config = dict(
    bias='qkv',
    tie_embeddings=True,
    parallel_block=False,
    lr=0.00243,
    schedule='cos',
    final_lr_fraction=0.03,
    batch_tokens=65536,
)
Each number is 128 + 24 x the weight over its row's rms, rounded and kept within 0 to 255. Layers, rows and columns count from 0. The size above them is the row's rms in percent of the matrix's.

# layer 5 attention query, 192x192, rms 0.0756, rows 0-14,32-46,64-78,96-110,128-142,160-174, columns 64-127
size [ 77  72  77  73  79  78 106 111 112  82 133  88 100 109 124  78  85  97  93  95 105  98  91 110 103 143  94  93 124 130 106 103 115 123 134 122 132 100 117 125 153 102  95 113 121  58  63  53  52  57  53  48  49  59  65  60  55  83  86  85 115 116 119 105 124 117  95  73  84  81 116  70  88 103 120  54  64  54  56  55  53  75  73  86  84  70  70  87  94 100]
[[152 139  99 156 146 140 124  74 139 139  98 139 162  97 147  87 125 133  97 142 107  79 153 109 162 139  86  78 156 104 156 105 133 151  83 140 145 113 147 120 114 142 121 108  99  89 102 167 110 128 110 149  96 138 134 163 115 140 126 144 117 118 136 126]
 [128 114 159 134 151 122 129 139 121 109  94 146 120 101 156 166 111 113 143 143 103 137 134 139 158 129 127 103 122  71 161 137  88 128 104 113 153 129 147 121 121 110 132 139 156 125 122 120  92 120 127 148 132 165 151 168 158 146  93 113 161 122 102 160]
 [149 107 126 114 107 131 130 121 140 113 116 116 171 135 120  99  90 146 109 137 135 121 160 147 149 104 111  92 151 113 108 150 169 132 101 114  86 138 159 115 135 104 137 108 109 147 152 136 147 141 153 140 153 153 123 149 142 146 124 170 172 121  86  98]
 [ 94 111 178 124 104 159 145 167 152 157 160 153 136  92 132 159 122 123 141  97 117 128 148 117 129 150 126 130  78 133 112  92 127 140 134 137 137 103 115 125 145 101 137 115 145 157 139 114  90 147 162 130  82 124 131  56 158 113 129 130 127 149 168 140]
 [ 88 113 108 151 159 147 111 134 112 117 130 132 115 136 113 129 169 105 144 127 125 127 120 167  87 130 140 129 106 157 131  78 141 144 122 138 135 146 109 146  99 131 163 152 142 114 115 166 164  86  89 119 114  99  95 106 101 125 109  90  97 128 129 101]
 [147 138 111 119 136  90 142 124 102 131  86 164 147 180 166 128 128 144 130 121 167 107 111 138 121 157 134 110 167 123 116 158 104 121  98 146 105 124 133 157 133 167 145 108 110 141 141 107 173  80 115 129 162 144 104 166 107 136  73 142 140 153 118  92]
 [105 115 164 155  95 171 141 142 146 111 152  69 123 109 120 142 120 115 121 136  95 135 152 130 144 109 139 177 104 117 162 140 106 100 143 103 126 129 126 110 126 122 121 169 153  77 108 152  93 183 126 115 146 120 170  82 157  93 157 105 116 111 145  94]
 [123 113 102 111 144 129 136 155  92 122  80 141 127 124 136 138 151  99 130 119 124 129 107 131  94 119 136 106 108 153  84 126 115 142 159 141 139 122 123 133 128 156 165 118 162 192 158 114 183  76 132 138 131 151  87 111  91 148 133 133 113 157 126 125]
 [134 152 101 106 158  99 149 124 112 128  86 154 151 147 135 135 163 101 113 106 121 109  65 110 100 132 119 112 110 163 112 115 113 139 142 155 149  99 118 126 165 119 153  93 154 189 131 107 162  75 105 130 120 119 106 126  80 126 112 144 108 146 137 167]
 [108  81 102 134 130 134 140 134 115 125 124 167 122 171 156 119 138 148 135 138 113 114 109 160 155 135 143 120 138 164  76 160 132 152 146 140  86 119 114 122 131  87 146 136 154 143 162 130 136 131 103 123  96 153  96 153 174 185 142 135 138 113 117 118]
 [116 112 166 132 113 170 121 135 149  93 174  93 104 107  99 146 105 154 128 125 133 140 136 138 146 120 122 154 123 121 158 130 124 130 125 114 130 168 134 101  94 122 119 156 120  60 147 144  95 160 148 120 144 131 178 139 171 110 154 100 138 105 142  83]
 [101 156 128 148 151  95 171 139 116 133  80 128  97 140 106 164 144  97 121 117 155 149  92 150 150 142 131 145  67 157 128  95 142 144 109 141 131 111 134 146 180 126 146  98 207 145 109 116 148 129 153 101 156 155  94 117 137  95 127 141 114 165 152 165]
 [122 123 111 127 151 159 160 130 164 139 119 164 170 126 185 142 114 140 143 162 117 107 152 132 157 146 116 121 164 120  96 139 156 145 127 172 115 173 111 135 112 131 112 120  96 151 172  91 149  88  85 100 105 140 140 157 140 134 109 151 113 172 106 113]
 [134 111 160 149  89 157 114 118 143 108 169 102 144  98 112 106 107 179 120 160 132 118 151 115 153 124 118 140 145  88 150 136 150 137  91 107 101 149 154  88 109 121 108 138 111  89 167 146 103 163 119 128 142 116 169 131 156 122 160 119 143 123 140  63]
 [142 154 110 122 144  99 126 131 100 138  81 159 131 153 136 129 151  96 116 111 158 117  93 116 109 141 126  96 109 153  90 114 109 117 136 166 123 123 122 126 181 147 154  88 148 190 134 118 160 108 102 135 128 159  78 137  89 162 101 165 115 164 128 167]
 [ 74 138 140 144 130  77 144  97 170 164 171 126 140 135 105 105 109 161 119 172 106 169 145 111 131 175 168 115 164 108 110 109 128 151 133 121 166 128 142 159 125 110 140 122 106 120 172 118 105 153 118 147  77 127 130 160 120 115  68 138 171 187 128 123]
 [155  88 114  98 134 130 130 112 152 124 156 168 146 134 156 153 123 116 133 170 143 172 119 176 105 120 114  86 118 143 149 127 136 122 108 153 160 161 126  89 128 135 118 131 178 129 121 130 135 127 137 112 115 124 148 157 150 117  76 142 142 136 119  84]
 [100 146 136 104 106 120 136 144 175 131 154  96 119 101 133 140 120 157 188 167 124 114 148 143  91 145 164  81 121 116 122 131 180 140 166 119 147 157 138 150 102 135 117 130 150 129 160 114  98 158 103 217 122 151 135 168 111 147  93  95 141 157 123 102]
 [157  94 135 136 154 125 101 134  92 120 108 129 141 138 133 152 149 112 142  83 153 147  93 135 147 142 108 151 111 163 113 106 113 145 132 160 136 147 116  91 124 131 154 121 161  80  93 161 142 110 149 118 130 111 158 123 147  86 118 127  85  76 142 135]
 [ 95 124 125 130 147 115 125 137 133 128 134 154 126 110 132 129 163 113 126 140 107 115 100 113 133 128  99 157 109 142 156 126  79 129 109 127  78  94  96 124 154 101 142 149  98 195 105 136 133 139 125  97 120 171 109 103 122 130 125 125 105 142 144 157]
 [143 122  95  94 134 103 174 131 149 166 133 132 117 111 135 122 110 156 136 166 117 125 154 119 116 129 145  90 128 112 135 129 158 104 135 129 132  85 125 183 139 114 123 115 129 154 100 123 135 174 105 182 139 125 103 144  94 181  97 125 156 170 123 121]
 [125 123 137 148 132 150 108 128 117 109 140 115 159 159 141 124 138  92 124 128 136 134 113 139 145 157 124 156 117 152 109 129 117 126 108 139 109 175 123  98 114 129 120 142 118  85 149 148 118  74 115 118 119 111 174 134 179 118 126 116 138 114 126 113]
 [136 108 156 104 126 120 153 120 120 144 127 132 109 121  88 140 136 121  73 102 125 117 111 124 126 107 108 149 121 113 146  98 109 141 144 125  55  78 136 139 189 145 147 114 154 128 137 117 112 139 162  77  87 124 124  82 127 132 189 146 127 132 130 142]
 [176 122 131 116 127 129 127 126 103 141 157 179 109  99  90 117 154 101  99 104 130 106 107  89 107 117 101 165  98 130 180 142  91 130 152 118 126  63 174 126 156 128 162 119 158 134  88 113 130 149 141 107  94 129 126 117 111  92 158 152 123 127 167 188]
 [117 129  81  63 112 154 126 177 162 172 140 119 139 120 136 114 133 115 152  95  98 155 136 125 128 166 144 121 126 119 132 115 147 133 170 116 118 107 109 128 152 116 148 111 133 172  96 107 101 174 111 167 129 126  91 124  88 137 146 143 123 190 117 139]
 [118  99 145 146 112 144 100 137 144  73 128 119 130 150 155 155  86 118 123 134 127 147 137 117 144 106 125 158 159 147 102 122 141 122 113 139 121 176 102 121  88 115  88 171 127  81 127 129 159  99 137 148 152 112 153 119 176  85 127 114 129 104 102  96]
 [126 103 152 142 160 157 141 124  68 105  77 153  88 118  73 138 181 103 103 140 128  80  87 164 131  94 142 125 124 129 137 100 120 130 116  83 113  89 107 101 123 131 174 154 181 134 127 138 156 141 154 117  95 125 105 107 110 135 129 140  86  98 164 162]
 [123 129 140 122 138  73 131 154 149 157 134 133 179 110 156 153  98 143 106 140 131 166 153 134 129 101 128 112 148 109 149 156 126 162 115 157 110 138 107 113 138 107 124 129 146 149 164 130 164 127 138 134 152 151 146 164 148 137 142 167 119 136 112 151]
 [146 138 153 141  99 125  95 158 162  85 161 103 167 169 161 104 103 129 119 128 111 137 161 130 166 148 139 168 141 142 114 153 144 139 131 149  99 190 114 103  94 135  73 153 150  81 164 149 140 110 129 131 137 136 148 131 155 111 128 139 146 130 104  82]
 [145 109 107 113 144 130 156  95 103 149 123 172  98  96  89 114 171 120 106  98 163  92  94  98 104 100 113 103 116 154 126 105  88 106 117  96 161  70 148 146 135 112 199  99 120 131 110 112 145 154 117 146  85 122 103 132 107 160 100 114 115 128 168 168]
 [100 147 104 124 127  94 145 123  90  98 126 118 122 170 151 122  96 116  88 170 135 120 139  95 131 153  82 121 207 104 140 141 128 113 137 168 175 147 120 116 114 105 115 124 106 141 128 155 179 124  97 107 139 111 141 139 140 112 145 137 123 135 121 107]
 [118 167 148 167 122 137 100 135 132 117 123 116 150 122  99 143 104 136 138 161 135  93 154 134 122 156 117 109 120 103  81 163 133 105 102 126 134 141 148 205 120 114 145 118 133 121 110 152 170 143 162 119  82 131 164 109 118 123 136 109 163 132 104 131]
 [113 166 149 144  94 135 122 134 137 115 102 117 161 154  82 122 119 117 135 125  91 109 110 117 112 162 130 121 115  75 112 161 138 123 122  99 137 108 122 111 126 124 153 145 135 123 126 124 121 161 113 166 136 147 133  85  94 151 124 130 128 112 129 132]
 [111 103 155 153 135 140 127 161 161 131 142  84 131 113 130 177 166 132 159  91 125 145 106 165 130 112 152 142  91 122 135 116  98 130 134 120 108 106 124 149 167 135 139 126 139 100 120 122  85 146 138 134 132 119 136 152 171 109 126 123 119 140 174 146]
 [106 133 112 117 165 154 115 120 119 108 141 137 101 106 156 129 134 111 122 130 157 138 143 132 127  95 112 155 144 153 163  87 158 117 131 148 127 132 114 146 101 139 115 139 110 160 114 149 124 123  87  94 107 127 134 142 158 123 120 116 116 132 115 124]
 [134 181  82  91 112 127 124 129 105 133  82 157 124 170 123 104 130 101 127 119  95 118 133 107 120 141 140 125 133 133  78 125 133 139 109 137 146 134 134 111 107 124 154 124 126 173 105 154 159  95 127 125 103 151  84  97  83 136 127 132 117 124 108 151]
 [129 103 143 165 154 125 147 144 136 128 154  96 126 138 147 159 145 149 161 114 120 171 123 152 147 128 104 120 137 101 176 134 101 111 117 116 131 147 117  96 143 118  96 125 110  88 123 139  92 152 122 121 171 131 143 169 200 135 136 123 158 143 120 100]
 [105 124  96 105 123 128 132 101  66 111  96 102  73  95 114 140 132 101  80 112 148 102 120 136 120 127 123 152 131 152 139  98 101 133 164 145 119 131 148 157 111  98 141 130 170 165 128 129 162  52 144 101 106 115  95 108 119  98 119 138  99 107 124 162]
 [153 160 101 128  98 142 123  96 110 102 100 105 117 106 105 118 129 115  81 148 133  89 135 105 123 138  91 168 103 144  91 117 123 142 165 103 161 102 165 156 143  95 146  81 133 137 110 136 164 135 148  98 112  85 171  77 109  78 138 107  93 127 124 172]
 [167 137 127  94 121 114 159 161 133 194 138 165 143 129 140  92  95  91 127 115  96 129 135 130 122 125  97 134 115 132  92 105 133 147 133 124 121 111 134  97 136 139 157 131 132 197 126 113 148 112 129 143  76 120 138 112  78 127 156 172 113 135 116 152]
 [119  91 166 136 149 136 152 140 140 107 169 122 118 118 153 158 131 153 161 121 139 157 135 125 143 103 103 137 156 135 171 128 132 122  94 142 116 136 123 123 151 132 100 137  99  70 134 125 106 169 133 148 157 119 139 149 203 129 133 116 155 110 131  92]
 [115 121 135 153 121 141 113 137 100  71  93  92  90 123  93 120 191  82 123 127 134 129  99 152 157 115 182 144  82 143 159 129 131 127 132  96 129  84  95 105 145 128 150 154 173 108 101 130 118 150 117 136 146 145 111  90 117 124  91 120 123 108 153 151]
 [100 129 150 110 147  61 150 112  89 135 107 162 116  98 144 160 111 136 119 179 111 143  84 133 116 145  85 148 145 121 127 124 152 121 114 120 112 128 132  71 151 105 114 117 148 135 137  77 145 149 139 119 112 179 186 159 109 152  95  97 122 136 107 133]
 [112 102 153 107 150  98 138 122 139 135 154 151 133 142 145 157 126 159 118 163 157 178 139  99 152 130 107 129 176  83 139 151 153 136  96 134 113 127 128 139 132 104  78  99 122  83 153 125 115 185 148 117 164 137 139 177 155 134 147 155 152 115 149  97]
 [148 160 122 112 121 140 127 111 117 114  86 141 120 128 100 135 152  85 105  96 147  84 125  97 103 128 137 124  92 156  97 118 113 109 133 134 139 135 142 147 143 140 170 142 142 169 114 121 159  86 111 148  87 158 110 116  69 110  86 136 103 133 122 154]
 [137 123 133 100 151 137 114 148 151 111 115 118 143 157 126 125  88 117  86 126 170 117  94 120 128  93 133 116 188 192 147 134  95 139 171 176 132 119 138 133 138  95 140 119 132  97 116 168 114 161  95 155  96 137 125 123 129 103  93 132 111 157 132  55]
 [109 153 174 112 114 181 143 145 111  99 137 110 111 101 161 105 144 122 128  96 135 127  94 142 142 148 119 126 111 115 127 135 163 145 165 175 159 119 142  94 104 154 161  89 143  97  95 118 148 118 138 100 140 176 157 154 132  97  91 142 163 145 128  80]
 [160 118 129 162 146 109 143 153  63  99 156 155 100  88 100 123 137 118 138 140 131 135 127 173 111 109 116 129 143 154 144 142 135 145 138 134  93 132 176 172 110 104 130 142 141 106 143  98 151 120 110 167 128 153 143 137 103 157 142 123 120 158 130 153]
 [123 108  95 154 136  71 137 139 132 127 160  97 137 116 146 129 147 133 114 118 100 142 105 126 151 120 175 102 161 118 142 126 107 117 185 109 121 116 104 134 102 132 136 114 109 129  60 128 117 144 118 140 103  96 146 129 113 120 155 114 178 128 104 212]
 [ 83 117 139 129 130 164 126 143 127 124 134 101 130 156 116 149  96 137  95 114 135 118 137 103  94 137 124 140  85 124 177 136 129  83  95 102 140 168  95 191  83 127 144 143 106 104 142  93 145 136 107 100 157 170  98 120 124 130 201 136 101  99 136 139]
 [154 105 161 153 166 172 115 113 107 138 156 152 121 117 125 148 125 125 127 145 121 114 117 109 142 121 107 145 121 114 114 129 129 134 162 167 141 161 165 111 124 122 123 114 155 125 152  90 127  79 117  89 136 120 152 129 119  83 127 172 101 171 130 123]
 [ 92 116 102 157 114  54 154 138 135  96 136 134 117 105 106 112 102 130 137  91 105 101 121 137 149 106 145 121 152 133 116  94 159 141 123 122 156 114 133 113 141 134 130 115 117 143 137 148 140 177 132 114 137 132 106 128 103 133 115 135 104  66 115 153]
 [141 108 109 117 153 123 133 107 136  96  77 102 128  78 131 159 117 121 117 113 155 144 141 139 149  99 147  80  97 161 145 144 131  92 122 116 125 144 119 101 141  94 108 145 124 106  96 151 167 171 112 146 158 184 112 132 154 147  77 125 148 122 129 124]
 [150 121 177 140 156 133  95 128 154 121 137 103 141  98 114 178 122 149 177 171 145 117 135 149 139 136 158  43 171 124 155 140 148 147 137 170  94 123 159 105 104  93 118 133 141 145 155 140 136 154 122  85 154 137 148 131 129 147 121 114 134 115 103 101]
 [159 128 138 110 109 126 142 152 104 124 121 146 126 114 119 149 138 158 161 131  84 175 115 122 138 137 137 198 132 144 119 103 118 141 142 160  84 121 167 145 114 143 112 123 149 101  93 143 137 117 130 174 144 144  95 153 119 123 144 111 141 172 131 101]
 [143 115 112 110  70 110 147 115 121 109 133 167  98 154 137 112 128 143 135  91 130 139 144 133  69 118 117 187  95 156 126 104 138 116 149 108 110 129 106 118 154 121 117 141 119  87  82 129 144 155 133 161 127 142  83 106 108  96 161 111 129 151 140 105]
 [118 129  92 136 100 121 159  89 142 114 126 115 104 104  98 105 156 104  69 138 139 119  87 113 116 130  72 135 127 103 125 129 136  93  83  71 122 104 121 128 137 133 164 138  95 122 103 133 136 120 108 126  80 107 165  63 109  90 107 121 134 114 176 189]
 [118 133 146  91 146 124 105 150 165 157 148 130 167 130 159 107 122 149 137 124 100 128 149 106 100 167 137 132 125 150 106 133 130 150 141 174 117 143 139 113 130 128  76 107 131 130 152  92 129 106 122 138 164 117 110 189 138 150 139 125 147 157  88 105]
 [158 127 123 113  77 135 154 118 128  65 156 167  97 138  90 129  79 135 129 111 143 153  97 123 106 120  97 166 115 158  99 101 172 133 176  88 101 121 134 177 153 139 127 148 151  78 107 142 136 145 123 156 114 157  97  91  95  75 101 125 136 136 150 144]
 [132 128 118 142 157 118 129 100 127 117 109 158 123 139  91  88 172  90 100 100 174  99  83 104 114 114  98  85 118 110 107 113 128  72 143 122 112 124 142 114 141 146 190 153 130 178 132 110 148 112 126 161  78 137 108 134 106 131 107  89  94 108 132 139]
 [ 80 146 144 111  97 102 142 108 156 173 159 121 124 112 114 127  95 157 108 145 135 123 113  63 105  88 107 144 183 101 121 145 159 141 120  96 123 116 152 160 142 117 142 132 106 142 115  86 146 168 180 123 135 149 153  96 116 101 133 116 143 152 138 137]
 [130 155 163  96 135 128 130 114 210 124 162 100 132  98 102 106 107 148 116 154 160 132 118 141 110 100 130 131 180  98 118 111 183 122  92 112 109 135 154 108 139 128 123 104 147  96  99 138 103 186 142 134 114 150 159 123 102 109 128 138 152 143 162 135]
 [ 72 131 161  98 111 122 153 152 183 143 126 110 103 143 118 131 130 152 128 132 128 160 108 159 101 110 132  94 156 111 113 129 201 129 104  88 169 144 151 147 127 140 130 135 149 119  80 120 103 185 152 167 136 140 174 130 112 119  76 101 145 138 129 157]
 [138 150 100 177 139 151 103 127 105 115  99 119 142 165 115 105 125 123 141  95 131 130 125 168 157 173 178 122 129 126 124 145  76 111 126 153 128 120 103  96 127 131 138  91 135  86 136 138 126 121 118 119 121  90 101 165 130 151 124 131 121 102 162 124]
 [123  92 128 145 136 104 118 110 105 112 128  97  86  93  87 134 146 112  84 104 134  88 112 122 112  85  95 191 121 148 153 123 108 110  99 133 126  92 150 145 163 125 139 124 105 132 133 150 163 116 125  97 110 165 119  98 141 117 149 127  95  81 103 130]
 [128 131 158 106 110 108 208 124 138 154 130 124 123  67 110 149 140 134 116 124 141 134 118 103 110  91 106 120 141  88 148 121 157 168 108 146 126 136 170 137 158 109 108 124 151 122 113 148 113 134 158 122 138 151 149 107 107  93 156 115 142 158  97 157]
 [132 134  88 111 149 122  97 128 157 111 147 125 155 142 122 109 144 121 155 135 116 105 127 138 150 188 117 113 137 107 119 118 121 122 173 128 120 100 106 133 143 103 115 157 114 112 141 102 128 115 120 154 120  89 126 156 120 184 154 156 153 120 132  73]
 [150  93 111 183 127 131 118 102  81 108 143 125 123 120 128 131 104 109 110 138 120  80 155 142 117  99 103 128 124 132 155 106  87 114 148 137 115 113 138 169 121 160 141 107 108 154 134 118 166  90 111 124 133 144 109 154 147 145 156 150 133 116  91 135]
 [100 101 162 148 149 177 170 106 116 131 135 152  98  88 112 134 129 100 122 104 153 145 113 145 120  73 112 127 114 153 154 131 131 121  96 124 174 145 162 160  95 140 158  90 124 143 124 142 143 138 106  95 145 148 131 130 167 102 149 131 108 180 127 173]
 [109 126 151 103 119 144 154 109 114 129  88 146  83 129 127 147 165 137 113 124 130 136 139 111 124 113 166 132 117 172 110 172 176 142 134 112 115 140 112 123 140 136 118 121 112 139  95 146 143  96 116 130 149 167 162 104 129 129 105 104 116 122 125 150]
 [166 151 131 111 129 109  91 115 128 108 137 125 126 151 125 123 101 149 155 145 107 114 152 139 148 161 123 137 145 127 117 136  85 112 137 109  90 133  98 103 116 125 107 171 113  84 141 109 148 140 157 149 102 103 116 127 103 132 130 138 155  95 154  81]
 [141 141 141 168 141 124 132 124 138 109 147 100 132  94  93 127 150 125  73  97 139  88  96 152 105 107  99 110 125  91 186 131 150 135  81 117 142 114 146 169  99 105 139 116 145 111 104 124 163 163 170 100 119 133 104 145 169 122 128 120 129 136 129 173]
 [101 147 121 112  88  72 154 102  88 182 121 160 135 104 150 118 129 153 134 111 159 189 151 139 148 156 123 127 168 134 107 162 106 118 134 148 123 132 115  90 159 121 134  98 164  98  98 117 133 104 138 127 111 139 155 147 137 121 144 132 128 144 117 157]
 [161 146 136  88 110 137 110 104 161 142 142 152 127 143 128 132 106 171 129 140 126 145 147 114 136 153 125 148 168 124 102 138 124 133 128 139  67 111  77 138 119 122  89 124 116 103 143 131 134 144 164 147 125 104 125 144 108 129 134 163 139 105 160  86]
 [110 107 111 160 146 106 132 130 117 171 131 137 133 129 124 129 156  85 101 101 156  87 103 119 107  93 128 108  64 125 131 123 118 103 106 107 152 106 157 122 158 127 179 101 134 177 115 130 136 127  99 126 109 149 128 137 139 142 114 122  91 169 127 173]
 [116 101 167 137 127  66 122 134 141 112 148 138 136  91 103 116 147 102 133 110 127 136 158 142 113 133  96 119 146 134 117 112 174  69 140 128 132 132 104 141 113 152 109 150 121  96 127 125 157 127 102 142  78 121 170 111 151 128 154  74 159 136 145 101]
 [148 149 142 103 141 144 141 136 155 124  72 145 124  98 116 136 101 142 127 145 135 122 125 113 130 108 117 168 101 108 166 197  94 132 126 173 151 127 109  95 115 106 107 139 139 166 127 134 147 158 126 181 110 145 123 119 159 170  99 106  90 162 117 119]
 [125 172 151 119 110 149  91 157 109 117 111 101 119 133 151 158 151 132 155 104 123 129  88 136 137 128 118 144 106 154 131 100  81 144 131  77 132 108 124 117 120 147 114 110 127 148 145 149  80 111  89 179 148 142 124 134 131 129 138 110 102 106 127 100]
 [ 70  83 151 140 116 123 160 119 117 152  79  89 124 159 157 101 135  75 121 117 106  61 139 139 115 117 131 157  97  85 156 122 138  91 130  81 131 120 123 106 123 105 127 157 111 128 119  76 114 120 125 112 128  88 120 123 135 133 120 106 125 120 151 139]
 [ 94 139 138 106 119  98 124 118 147 128 103 118 130  93 136  62 130 124 103  99 136 130 163  96 153 113 126 120 180  93 104 178 149 111 100 165  92 133 127 142 142 117 108 141 104 166 141 123 135 146 172 135 107  70 132 108 117 143 156 146 136 128 113 156]
 [132 103 133 176 113 137 163 125 141  74 126 107 123 107 121 134 103 154 121 147  93 140 197 123 143 157 157 124 122 143 125 161 161 155 114 151 103 145 145 162 119 140 117  83 144 115 122 148 135 138 158 191 131 171  87 124 143 122 153 120 121 157 120 108]
 [134 126 135 123 161 110 124 112 149 149 159 119 114 166 134 177 155 107 113 133 117 158  92 149  67 109 125 125  84 131 168  84  78 134 166 108 155 145  99 101 154 152 155 139 128 121 113 123 126 115 139 106 158 167 121 113 132 116 114 134 145 140 162 142]
 [ 70 136 103  87 137 103  84 119 113 139 100 116 110 127 116 111 157 116 126 130 154 132 111 101 111 161 152 162 170 111 123 126 159 118 158 103 137 108 111 130 133  86 105 120  88 178 152 102 147 117 145 114 144 108 146 129 104 148 158 149 139 116 143 161]
 [107 140 106 104  92 108 125 123  94 139 111 156 114 115 124  89 136 111 118 123 164 136  91 111 136 146 120 136 149 115 105 122 126 124 109 145 107  92 114 162 128  99 132  98 124 193 131  75 112 118 147 121  82 104 110 117 109 126 164 149 140  97 137 154]
 [112 152 152 127 130 121 118 132 116 140 127 132 177 128 131 127  76 108 178  82 147 134 129 122 161 125 138 138 161 117 106 151 174 118  90 141  99 112 165 151 128 116  92 108 117 132 110 159  91 166 120 141 160  73 160 154 143 134 141 161 122 138 103 131]
 [156 101 128 127 131 140 135 139 137 102 166 152 128 156 139 143 107 123 118 124 130 129 124 144 138 133 117 112 107 138 131 117  85 122 134 116 141 137 157  86 154 116 140 181 121  94 128 117 115 117 110  96 154 149 142 169 121 121  90 111 167 135 111  93]
 [128 130 117 126 120 139 147 116 117 107 121 146  80 123  88 136 161  60 104 123 134 137  68 142 121 121 129 155  94 130 147 103 116 104 138 128 107 105 104 125 162 132 198 161 137 128 121 107 139 119 124 118 108 157 119  78 110 124 102 127 123  91 159 147]
 [ 77 118 144 114 135 118  86 119 120 168 131  89 167 108 145 116 123 189 118 154 135 130 150 128 124 166 117 129 136  90 107 169 139 174 120 155 137 124 142 157 127 103  86 100 130 181 151 140 105 126 100 117 141 119 114 183 121 141 169 106 133 115 120 104]
 [184 107 123 134 135 151 133 141 150  91 140 160 172 173 112 136  94 122 104 146  96  90 138 108 114 122 123 125 127 161 101 112 161 151 121 126 120 149 133 143 168 133 100 132 125  92 152 133 148 120  91 157 162 123 141 129 130 121 121 138 171 180 109 104]
 [148 140 123 117 138 124 127 112  98 153  91 162  98 122 104 138 122  93 121  97 152 113  91 102  87 126 129 120 122 146 104 108 113  82 141 167  95  99 104 145 141 168 170 125 155 159 151  89 149 118 113 183 105 160  88 128  83 148 100 164 113 119 128 129]]
# layer 5 attention key, 32x192, rms 0.0673, rows 0-14, columns 64-127
size [ 69  65  76  73  81  80  70 116  78  85  63 113 108  70  78]
[[195  69 141 101 156 143  52 119 135 131 159 170 158 113 154 114 136 107 129 117  88 156 139 131 137 120 121 113  87 144 142 123  60 132 133 143 102 155 125 124 105 150 110 134 156 125 145  84 122 111 132 149 152 119 142 148 132 157  90 133 161 148  94 126]
 [143 150 113 133 103 115 144 109 106 157 166 147 129 124 137 116 156 107 120 100 149 105 140  90 137 130 184 133 164  76 144 189 125 143 161 130 131 133 133 135 138 108  90 113 114 112 179 123 123 129 111 142 149 125  93 126 125  60  99 113 106 136 130 100]
 [108 214 108 152 165 138 164  93 115 153 158 141 106  97 110 147 144 181 117 113 155 142 118 129 123 128 118 102 182 119 125 141 144 125 118 133 130 137 127 142 129 134 113 109 113 120 114 124 113 135 135 104 119 137 140 125 135  88 142 145 112 103 132 150]
 [ 97 121 133 125 101 163 123 133  88 117  85 109 113 103  99 124 121 162 140 140 147 148  84 134 118 110 119 142 102 117  94  84 170 141 187  76 192 130 110 170 128  90 184 155 161 111 136 153 106 165 161  80 144 173 138  87  94 154  97 127 135 134 150 128]
 [134  99 149 137 121 118  66 173 128 110 188 123 133 151 136 117  90  90 163 102 118 121 121 101 128 126 105 129 165 140 137 150 103  95 165 156  93 132 137 109  89 109  95 135  92 116 139 118 134 160 115 181 105 110 120 156 119 140 104 108 181 138 103 101]
 [115 144 144 115 120 161 101  84 112 124 124 119  88  97 107 146 101 156 116 142 124 114 139 124  88 133 119 130 177 168 135 131 158  80 141 130 153 118 146 140 121  91 116 129  97 106 122 126 100 136 117 142 120 160 134 128 123 110 111 149 128 103 104 144]
 [122  95 125 139 124 119 135 160 138 156 111 150 167 169 156 128  97 101 136 122 115 136 134 155 162 110 142 117  92 146  86 117  81 143  97 127 120 164 101 116 164 156 154 118 148 177 139 131 124 123 146  85 158 135 121 130 134 125 127 114 146 150 122 122]
 [130 131  98 160 178 123 124 126 135 134 154 140 155 141 133 107 123 131 132 155 110 100 118 136 143 159  97 102 159  96 152 147 174 103  90 149  94 183 133 131  94 131 117 127  73 135 123 110  98 102  78 162 103  93 127 157 141 140 121 126 139 129 132  82]
 [107 129 119 140 117 164  91 117 133  88 126  97  70 113 103 106 137 133 119 136 132  96 137 127 119 125 139 164 157 129 143 138 155  94 139 123 116 105 133 143  96 124  94 153 122 135 145 140 117 152 110 185 104 110 103 136 128 164  72  99 117  89 107 113]
 [147 119 117  95 141 138 138 112  98 129 139 112  96 114 147 157 111 108 128 102 149 147 113 139  79 107 106 131 137 157 169 116 115 149 155 120 161 121 139 128 118 135 142 118 156 104 113 124 156 106 146  86 103 164 116 120 135  71 142 161 122 161 137 156]
 [ 89 120 137 104 104 103 168 143 123 161 118 135 123 122 133 160 134 146 115 126 142 139 132 139 154 117 113 125 123 183  90 102 123 178 160 152 142 101 139 166 188  95 153 113 153 138 112 119 132  80 144  94 160 155 157  96 119 108 113 130  97 190 141 163]
 [170 154 129 145 122 120 111 133 106 131 138 106 144 127 109 101 148 120 121 135 122  78 140  98 108 146 144 163 149 123 137 141 134  98 105 149  95 108 158 118 104 118 142 137  86 138 143 135 137 147 126 191  86 136 121 157 138 164  95 113 157  90 113 106]
 [100 146 134 113 125 113 145 142 122 142 115 127  88 115 130 131  97 158 144 113 163 123 171 129 150 160 151 103 131 102 114 115 155 154 138 149 161  92 129  93 140 103 129 128 177 123 110 134 103  92 134 101 117 140 127 100 157 135  80 124 139 131 110 141]
 [103 139 110 119 121 152 147 152 136 144 131 138 131 133 115 123 131 171 120 104 132 153 141 145 148 122 179 131 115 180  94 152 130 163 152 100 150 144 106 132 159 116 119 109 167 145 116 177 120 120 151 125 144 115 179  92 145 120 138 105  94 138 162 134]
 [112 124 107 155 152 118 113  80 150 112 165 145 135 136 148 109 150 121 136 182 113 104 154 125  81 118 119 133  96 116 159 103 103  74 122 142 107 141 143 134 143 118 138 160  93 140 152 106 152 141 117 154  89 122 104 151 140 161 103  87 154 126 119  86]]